config.yaml
n_layer: 8
d_model: 384
n_head: 4
n_kv_head: 4
head_dim: 96
d_mlp: 1536
vocab_size: 16384
activation: "squared_relu"
norm: "rmsnorm"
norm_place: "pre"
norm_eps: 1e-06
positions: "rope"
rope_base: 1020.0
rope_fraction: 0.5
qk_norm: true
attn_scale: 0.127
bias: "none"
tie_embeddings: false
parallel_block: false
extras: ["local attention windows", "paired heads", "shifted keys", "gated attention", "capped logits"]
init: "normal"
init_std_qkv: 0.0281
init_std_o: 0.0
init_std_up: 0.0281
init_std_down: 0.0
optimizer: "muon_variant"
lr: 0.0114
lr_mult_down: 1.5
beta1: 0.95
lr_head: 0.00423
warmup_steps: 73
schedule: "wsd"
decay_fraction: 0.891
decay_shape: "linear"
final_lr_fraction: 0.1
batch_tokens: [32768, 65536, 131072]
seq_len: 256
doc_mask: true
train_tokens: 567200000
steps: 8167
dataset: "wikipedia_en"
Each number is 128 + 24 x the weight over its row's rms, rounded and kept within 0 to 255. Layers, rows and columns count from 0. Numbers have three digits each. The size before them is the row's rms in percent of the matrix's.

# layer 2 attention query, 384x384, rms 0.126, rows 0-33, columns 96-191
088:106133091142135147115134123135176120097152135085081131163147138122128123105153136134138104136109098130123127113120118150125134132136106120121132167104134144131108133131138140139139181155135123195166116162127144154168102128055161150132208156143140102144131138156119128106132156145100143091
099:146079102133091097131101147139126140111126159132158171146162109124104144141102125117104146158087152142097136154143147137116130090116064133134133121158145138134153168107101129134123103133104173089150132107158137111150175124116126111105121143149117143067160108132115098122097108161122126130
092:160098137130105151125107121151124113161144106117122145125102127121145098044136113184135100091105143144106144137178102139137110111159133152115146118127138160184139114123144098102154094135080183119173122134147095099118126119163145140105132116133066120148119164135159150100137147138128128120
095:130149141149096136088114171144130111094120134140148135148087140134116099136136105121123109138135139147162147107125100110154112132173138114126119114130138130088110138117162145108120124146157109150150167086129146113161178163105112122130160106065114131183138144078124140120070066120089156149
087:117141103101136099118092144128108119135172086145148077163160107140124163126132109108165132125127120115147108071115131137134089089163117108115115115148158124128131114131140111110142138061077142100108128074145164146101107145151137139140127141146077133103124147145106155181126148147122119174
086:131131129147150138115093129121147152171073118096103137138145146114113142142147146161096138117162107147162153128094120106134127085105098123140118091112115118164134128124118098142084179122092129136137104133144125150147118135106114099082136136129120117107171163138113144104089142115125129117
091:141125116140143118128125122129106115140169094093126166127130155157125110144110128136091135118132107099169143111132130140122114144145110146118157143151134118135109122114210075135133148134158130124131096120149135150150178160149168173125138101096109146127172135130135138149107139120092128100
095:140144123145130105166123127162129139144164143131108127078104124131114100089112142128160141129105112148121140110198119118150114143147111083133134140109107130124166131185125101121108138126117141113141091165114102133146100103120132161127105094128113173096167138135141159136145145092067142130
093:090115131158084103118146105160166101169106160159082116083158175103112120108140104139165113121119167132084073138154098144090045150098137156132117116166161113125170117136129110153148127121142154101122134117140102117131087111130151119132135150142115145112128121081121104159126123116113108159
094:142092112094110083107140143122114113113115134119117107116091113095123137110109149103142121135120130118091082090140137173138147181092133137118154096132132118161142149112136164146100108131098150122118122139154172113173092092107127119148133102105168111122116105122152147105092121128133167128
098:140101100125159140118117098163149136110105143112130067096132087163152108146101144117136128097131082119149142133115146137097098117110141108147117119125141160099162134100125152146124124148147141139149131113146140151147097146070080097118145098145120102130125077067116087120117142122139109141
099:098110125158139110141095087125107164145176145097140135145117102139134141115157065091130099110128132095164186094125104147113115107150123139137151132101163147112109126120160104113122086156178134118097133112125103053139133155122116164142130109148131131104127128149114141126140153137129155087
098:180168132147101161128176069141085138138116133155118076116139135127107149095120146125120125108106099129126164133142112124098133122119141151125122098147119079117151137127118140145109109090084102145154094132149174157130105151108110147119105178129123089162139149139113182119090126182097103136
100:120095098104195169117148096167116136178145173097154115152153105143148157118110131107100145154115135127087158134074095154133127119103126131145111179117136114096139119135074117116135155113155104152105110119078098149143193116115122115105129119163161134125134110151119139152135135157147113131
108:122125084146110131111142095116140124078094168194109090132096122137117108143160130128149133141076155143114205130146149102128142105124118169122133161149147175123162152104124199119133147158124199135114154128110113141163132153138119147128168099109122163117103101107150128114096110089117091120
105:117143083123131129148119112138124125135124125138176130127172084138111116151122152134132114127112140117104090135081153101153148121131096130076132142100130122098141137097152130122134077100183102114100133103124157117183105123137134133105139128130164112088115121111124154114128110097081135128
100:155132130122136141147172116107141101092144150150126158119138136127142133153084100142140144106123090133166122130137126111140119078118143130106123134140135179136106127110085136121106108124076115117119138145133131130125122131161142148172107136121162090117125127144116132117115155092160108137
106:103147158116159112087084132088133110106110138093137160130135165093171141155129133164162137095131137158145155126104163139128127172125132125144139136131110161178176136118143139123174140123116086115118112142099100134142110112142115112125171138139099119129152139141173129168110139117166159139
105:119164105113133118124147172118147179129120116165126145128144137181114113150117075138129108145112134103100156140128127106136115115127121102097106133107089135129151094111145121130109163089149123121150158161120171118153137109133119128144126107137162100181134106128101119155124166094075164182
112:133121163117122147135122132079195148149120113129128127113115085132152125096112138142131130114169150116135091146154132168140132123116107125175145156130153095123142139129129178139191128111124156177124149137121108155114155124134128105116120152131117140091186101111110105088114139094145155158
108:160101096113100135154127202133134126095126144103150102168154122127150148099127145101158132091127139129127160136116142102116129106153091158092118148118083084145083108144106126185155108160101094116157127140118119120079120144132121120141123148137171146125199156117121117130142127122119082123
104:117149110140185145140112119116150147112161092107181153115084124155145183179117168112152112144112124105112093138098145162107148071120149122138111125140149135117131140118121136104102138128088135101135112132118098121146115131077142097130129162094122132130120140127118155130169151162087124146
102:128201172111122149095134120149142112144141131127099146160141145168129172133149096124100126082105122159093121106123143106112128099150124145156089070112085139158145115161133077098128126121146164127112151133141132105108136129117149055113120124102105104144136108148128126111120102141089135187
108:113111170159118122108151168122120096190169172150130078128130139135080142134174097111112095120138095153129087140104116147126127093135138135136119169177142093112142111100088128181106122144131123150138103137132096143145146142111128140112139117153098127169114107117140131170091130153102154108
088:097123073141114135121148138159156132155110137097100126120130067121075107157110124155128117122131124131142111100079112122125114128140122113185107083134074112104136118182101128125133131164146106067117106131110150140172133107109144110124168095148119140186128139090127091145124122099157103114
091:102115143113129170110163148146120122083128144102135137121166143075118104112120101128122152115131137146108094139112132139157134168119112171111118114135131057105123124088144128082075110145139090149120141134128117143096115145160162172133102118078143158079140141082104129080167095113112138122
089:135172075105101111115132161137154137153118105114113173163181091146157116118058112138116103139131150153105122137134144082116079151131109108114152090143124106133130149117134139119109155071147175105156124090140124092128069163121150134149096159136137091149119131131143171079137130147120143159
094:154124100092159090160133122091140127090150162119130128145127156056076139126165144159120148170084136103133174122171146137154130123136098160150121131109131115130143142118125132150137137101118112098106106158121132134157116151142140145100178113133148163121123143156151089160131131127091106097
086:070097165101085150111140096155184117121152155118112173118117101144122158115127130130103158108148062138101159116134115145109122149158164124145084119127153123113136118105138084133114103098107135110106111109144091166127123128116153130123128115134130178152080148121098142147192137114181159167
084:169098119191102097151114107134120133111106097158144164154177126112108126171146153107171081179124146168113115127160129136132072158129179109140135162135115098167139162143150125106103140182136103117149102168107109139116140138157111072083131139134129122152134113117147091127109115126126123117
083:157154136141170102155127109099128141133133093112146123119109146147089134134131180127133154105136086113140130148144133129133142125142128120138120140171156112171133154166145146079121124143082130123158088170084108111159171145164146146143152131125114162123123149173153130152119126138109136108
091:132091148129128125112130104098134132104100076117140094164136188107122118130132106133158131169138095128143143135150141124109154104134161131124136158100133154135176100093044160120157140145120164104132107156172135180122092119133124106097147152140138108141150092182152104135148142128125141154
097:112123124148083109125149105169095178172120141158146113115144139108093116098128139143145129130114124137125146091095179141115142137143180151086113118090091134106115132100119068145132095153144134128132106096139102139124106127127128081124175139136105102112126154118160091084138134100112140124
073:089121161105115168097148097132128105105142158117093141071156098145118170121162150154127066129132093184133162092142131089144143120138093132106133126120105068167099135159138167154143140141146127141132129125084122109088116147114132155087104110139172173112120145095100138102068126163145118123
# layer 2 attention key, 384x384, rms 0.123, rows 0-33, columns 96-191
116:116138112109112151113093091148091162128140121161154118099102091139137114118122140111135110143131147121148129083088177132091135103129138140122159106107147097102121128116130152085143133101133134144093123118064119127139155116106152120129135126147141136155158144141124134134120117075090109167
100:081132104154158123123109142134108098163159103145129079131152087125116147117138079162178151152163138154106146131104125112139118126097122137104163142134151135156136171183131113143110142137123101145148143129133130138087129147093130128156103158167131162148111122150125114118121134084166152110
099:114109136152153132143163113136081105141114142158120100126123130128084138097136172127156127133181075132136137156097167115159095156102116179100139193136125117114141130136143114134139137107135130144148104133109111123148145150077142149142140156140121111087117134104098112121159104135139084125
092:118125119149186177121123144125119138149156101122128151124123075126145138139124120111160137162214129117141115127083138111149150128124142093153132123130146116093143110164111157118123095137106124128103121112133137142145136137129133151166160152113115105114145142151135169136105115143151086165
094:176109155130134148117137123141144083127147168137141129079124138142133115114157165138081117143152144148111212104122163101145175090141133108109141135145157157155091134125132139119139132156181089118129170111086142178159131128144116184113144162168117147103140109132106114186130127097148091136
090:167121152124132137102127129092159106130148154132132102090150127161119127128111064109118088136140133103143103146150139116133165143131130156118125149110074160133103139155155117133098099119145111130122130138127130147149090115132135123097082147164129166127164111098114188107185124144144167108
088:145150131086143131112141117119132136136123091177138161128104119139178144169123137142110166138100134109114094155137120133118098116117098111144129133105131161167123128138143097102144166105171161121087127121104087149153143138126128156124158148116127151114125118099157155096111115125101107108
101:147124164105118140116117168098103142139152101140127147089157097148081120131136150135153126147103155131150125085149124116168094124091074116104119102096163124114096077119151105131131165160129149134139120144130150100103165110106131115167124111147131167128126107102114149139132131140117135096
090:125150123176095123121139118161147099117095143109135184142135120083150131176120114111113133105129142114150106074153120123142137098097144123144149155138150132108152123108124110176128109139180180127161133105132130087122115132080120103124138088104102160117067078155129108124115132112164144125
080:178157148120129133132128155102083120108134118152079115124130117109149172119107143152110098101137107137154186145156137124147132159119153144123110135134121139134113144099081141080135131085119134117120139119087156117119117119174096106121146106135136119140156110158119118143068132144151176110
082:136132133138115110129134130139134159116139142117113113151197138144156127107139132136098138118121127139156128119131109138174162168144138151122160134105177127163137136130084184060153162115153156112152130092096170151093106139150135134070168121121110126108178086156111106132121144139156143134
105:174143110158117113124110137128095136124117131091116156154097088089115114147148112133108092156111141161121124134144137088099129115139146120098100109123115205134126172108118129134112123175130130164089106109108119183101162138107127120118129130163122146099138101141123100136119127119121166126
104:141102113145120145124121100152121121142130154106127165131155139088140127173134108119131091140158111103144095102109135146091121139127136082124117128118097153124130158112108150154085110125169167150142186143133164160103084092132105117120108142147105133116140119124134118077132134119136100157
106:090107169118140123133096128105140176168148100125101183150145143136150140139151161145143158129114125131147126144112140133154150167124108126130167115144123101132129106119118124097161122126137111105150120134128186116065111113140168086144123111125152132091168127153159108091164108143126083163
100:099124146148135141103121090163106117099134107144143121129112142162135190115134150148096133120105128134168104133159112145139127125119152101097114146124112160135117085122162122076153150114134105132184131104122101129119141088119142108088123117117149095094099165119173120074122121140132132166
108:100153137161108124113154168112072125136132114143092151149089142161142115110112099110111119112119139112138125113103086145147121142098127144155121112168085133159157106138111116134145133126093169195130169139118117097118111107119127165092093116130179133104154138165131133162143123146151062143
099:111150138115140150180150123132126136142137149134117127107166145110168139106123147056093103150123122137175140127133093129110149157130120138136160109138168109147153144127138109125162116135152095164130144148097107096100113119139110138064118153151119112125118131133120125185124146119110130136
098:116084123130139133162149106116131112138147121129158095100135120167094181177109107133094147127113111125133091103178117161154115181134109123150118133128116161112141127130144146141111137162081137116107101108091153106155069074112140120146130149138111135157109157123143144118145097100110130104
098:091136124125077163116084142117134146123129180132134184146149143139111169110129123146139137122115111147152113124101108164129126155114146113168143147179130114148134149128096125141145111161138125154124083150111174107153129162130126107133157128122118131139125115119157115123182106088143104129
099:139116094120127182117175103080130153144143121125109162130121144148144107096107097145130165142131129101162175086148093141146135173148139108124131114107099191118129132129121123114112130147126187175124143113065111114102137146142114145180113133145108113140094103132142130119095142143138108127
102:115090060117131114086127114073156155139120116170099154127147109128145154114116175135159141109162110154118095142155116164110102145143145143168125128109117057103093142142114141106116120149129172135102170111148126157097080120164123124124117129142140123137124112120137109125178123140124149125
102:136116122125130140128135132104099096162114180105098122151089151077108144096152121142097156085158135145142082121114133141125107113111131140148108131118118128111115166189146114188128112086138113122113102117126146133126133141131134140089130124139127112068106110088175171127120148083144144143
097:083114120165144132107147094099124139150136139137125156112128145156085073105115148121101108146100144161154168169166148047140145108144139123151129123136134093079150138098154078121103123171135113099101137115132132145136128094173141127126108110089154155160098133137127154138160147148119093122
106:077149101112138116149112136084110171102151136093134106136140127102127152121114118148138107135098139126120167136130149083160125111118168055157122096105137127125102136135085125180134084139148141102153139159115143129138169117105129135120135143115111124152086128153144121066127095124125154141
095:127113143124150124140119100160173106120136115093135133112131160140097105114115091112148086137094144098115149151102114167103147114137115153092144150130152093115124127155130163124153122146172135127161138146143117106140139108134103155165144139139109156087110099151106126142140117140117124110
098:142131132104132124141131169130180145145151143113131120152103139154139119111121109097093060160125134184136182099142097101148170145102143124129088125142120147140137122118081159100117153124092114135144128106105108142136130158096118093108113128128107097133122089167114152114118146134121129123
097:095118177157145117086137146121135118110155107155156132098115130176130083122120142101169118182136147106086165098085160111118113107154123126133107130158104116145143117136124145156164097114116155121158140125119091099171115089157136117149132155141142120141128146135154125088148148120104107140
102:128121146138108102099164144134118103118125104160128095128085184162112067133117108120142157102150090149106121126144125151182113131112106128112139105152094137169149131102099109139109134096126142133117117142113113138139112161100121160074140119119103106134121104092122125164139125156145106093
096:116121102169132119156140149095108096174188110106099132123100098102173116157133094124129096101143123126143176088132122125144148179135145086110147103111119156116124148109146157142164140120104150169137142147146158127124122139121129144121103084158112097140152117135119112116147183119077139155
087:152122165105161143124135108151122130154172108142184122150138112115110103106173118134138147100151117144125141149121123144099145155129133103111139163148094103160122093113095139097134132113136132142157103149124119103156149115112128107137106113125133084130124139121121144145186095093127079164
090:127103153142122143168164143110116128137138180113117127136159101127141081098128141152156130115102129156120136116149108076148114132133116162131151136124125146163104169152118156131116132153144159165149168101137136135112143123120112131117167134138161148121112103127086123130095129095118124165
097:144106147147127145156146152113142153167149110131136118097116157139098151122139129153157139159133122117107102091130144088124096115148158154157076176133134159154137192135150112131120105144182138095127087119123090184131121132106125137150140151111177140083115105119102129125120121113117136125
103:166110135098164138092178145110114139091091092188155142087104118135161153164110151167086086171139181144111144165122141113113091123142122136129113086150127103109119072124092114116084086113074132104105092127157114158126176136109128148147129158138111118120144143131137102170103134108156136122
093:171102133118132142117125119110155118156180151160164125107139119176146124160131170150123092147150097130093130153119133142113116117131103150174136131138111147144116101133165126084152130071145172152145122126130125112189132094082136115128138108085145124198137150125131126091137106146073114142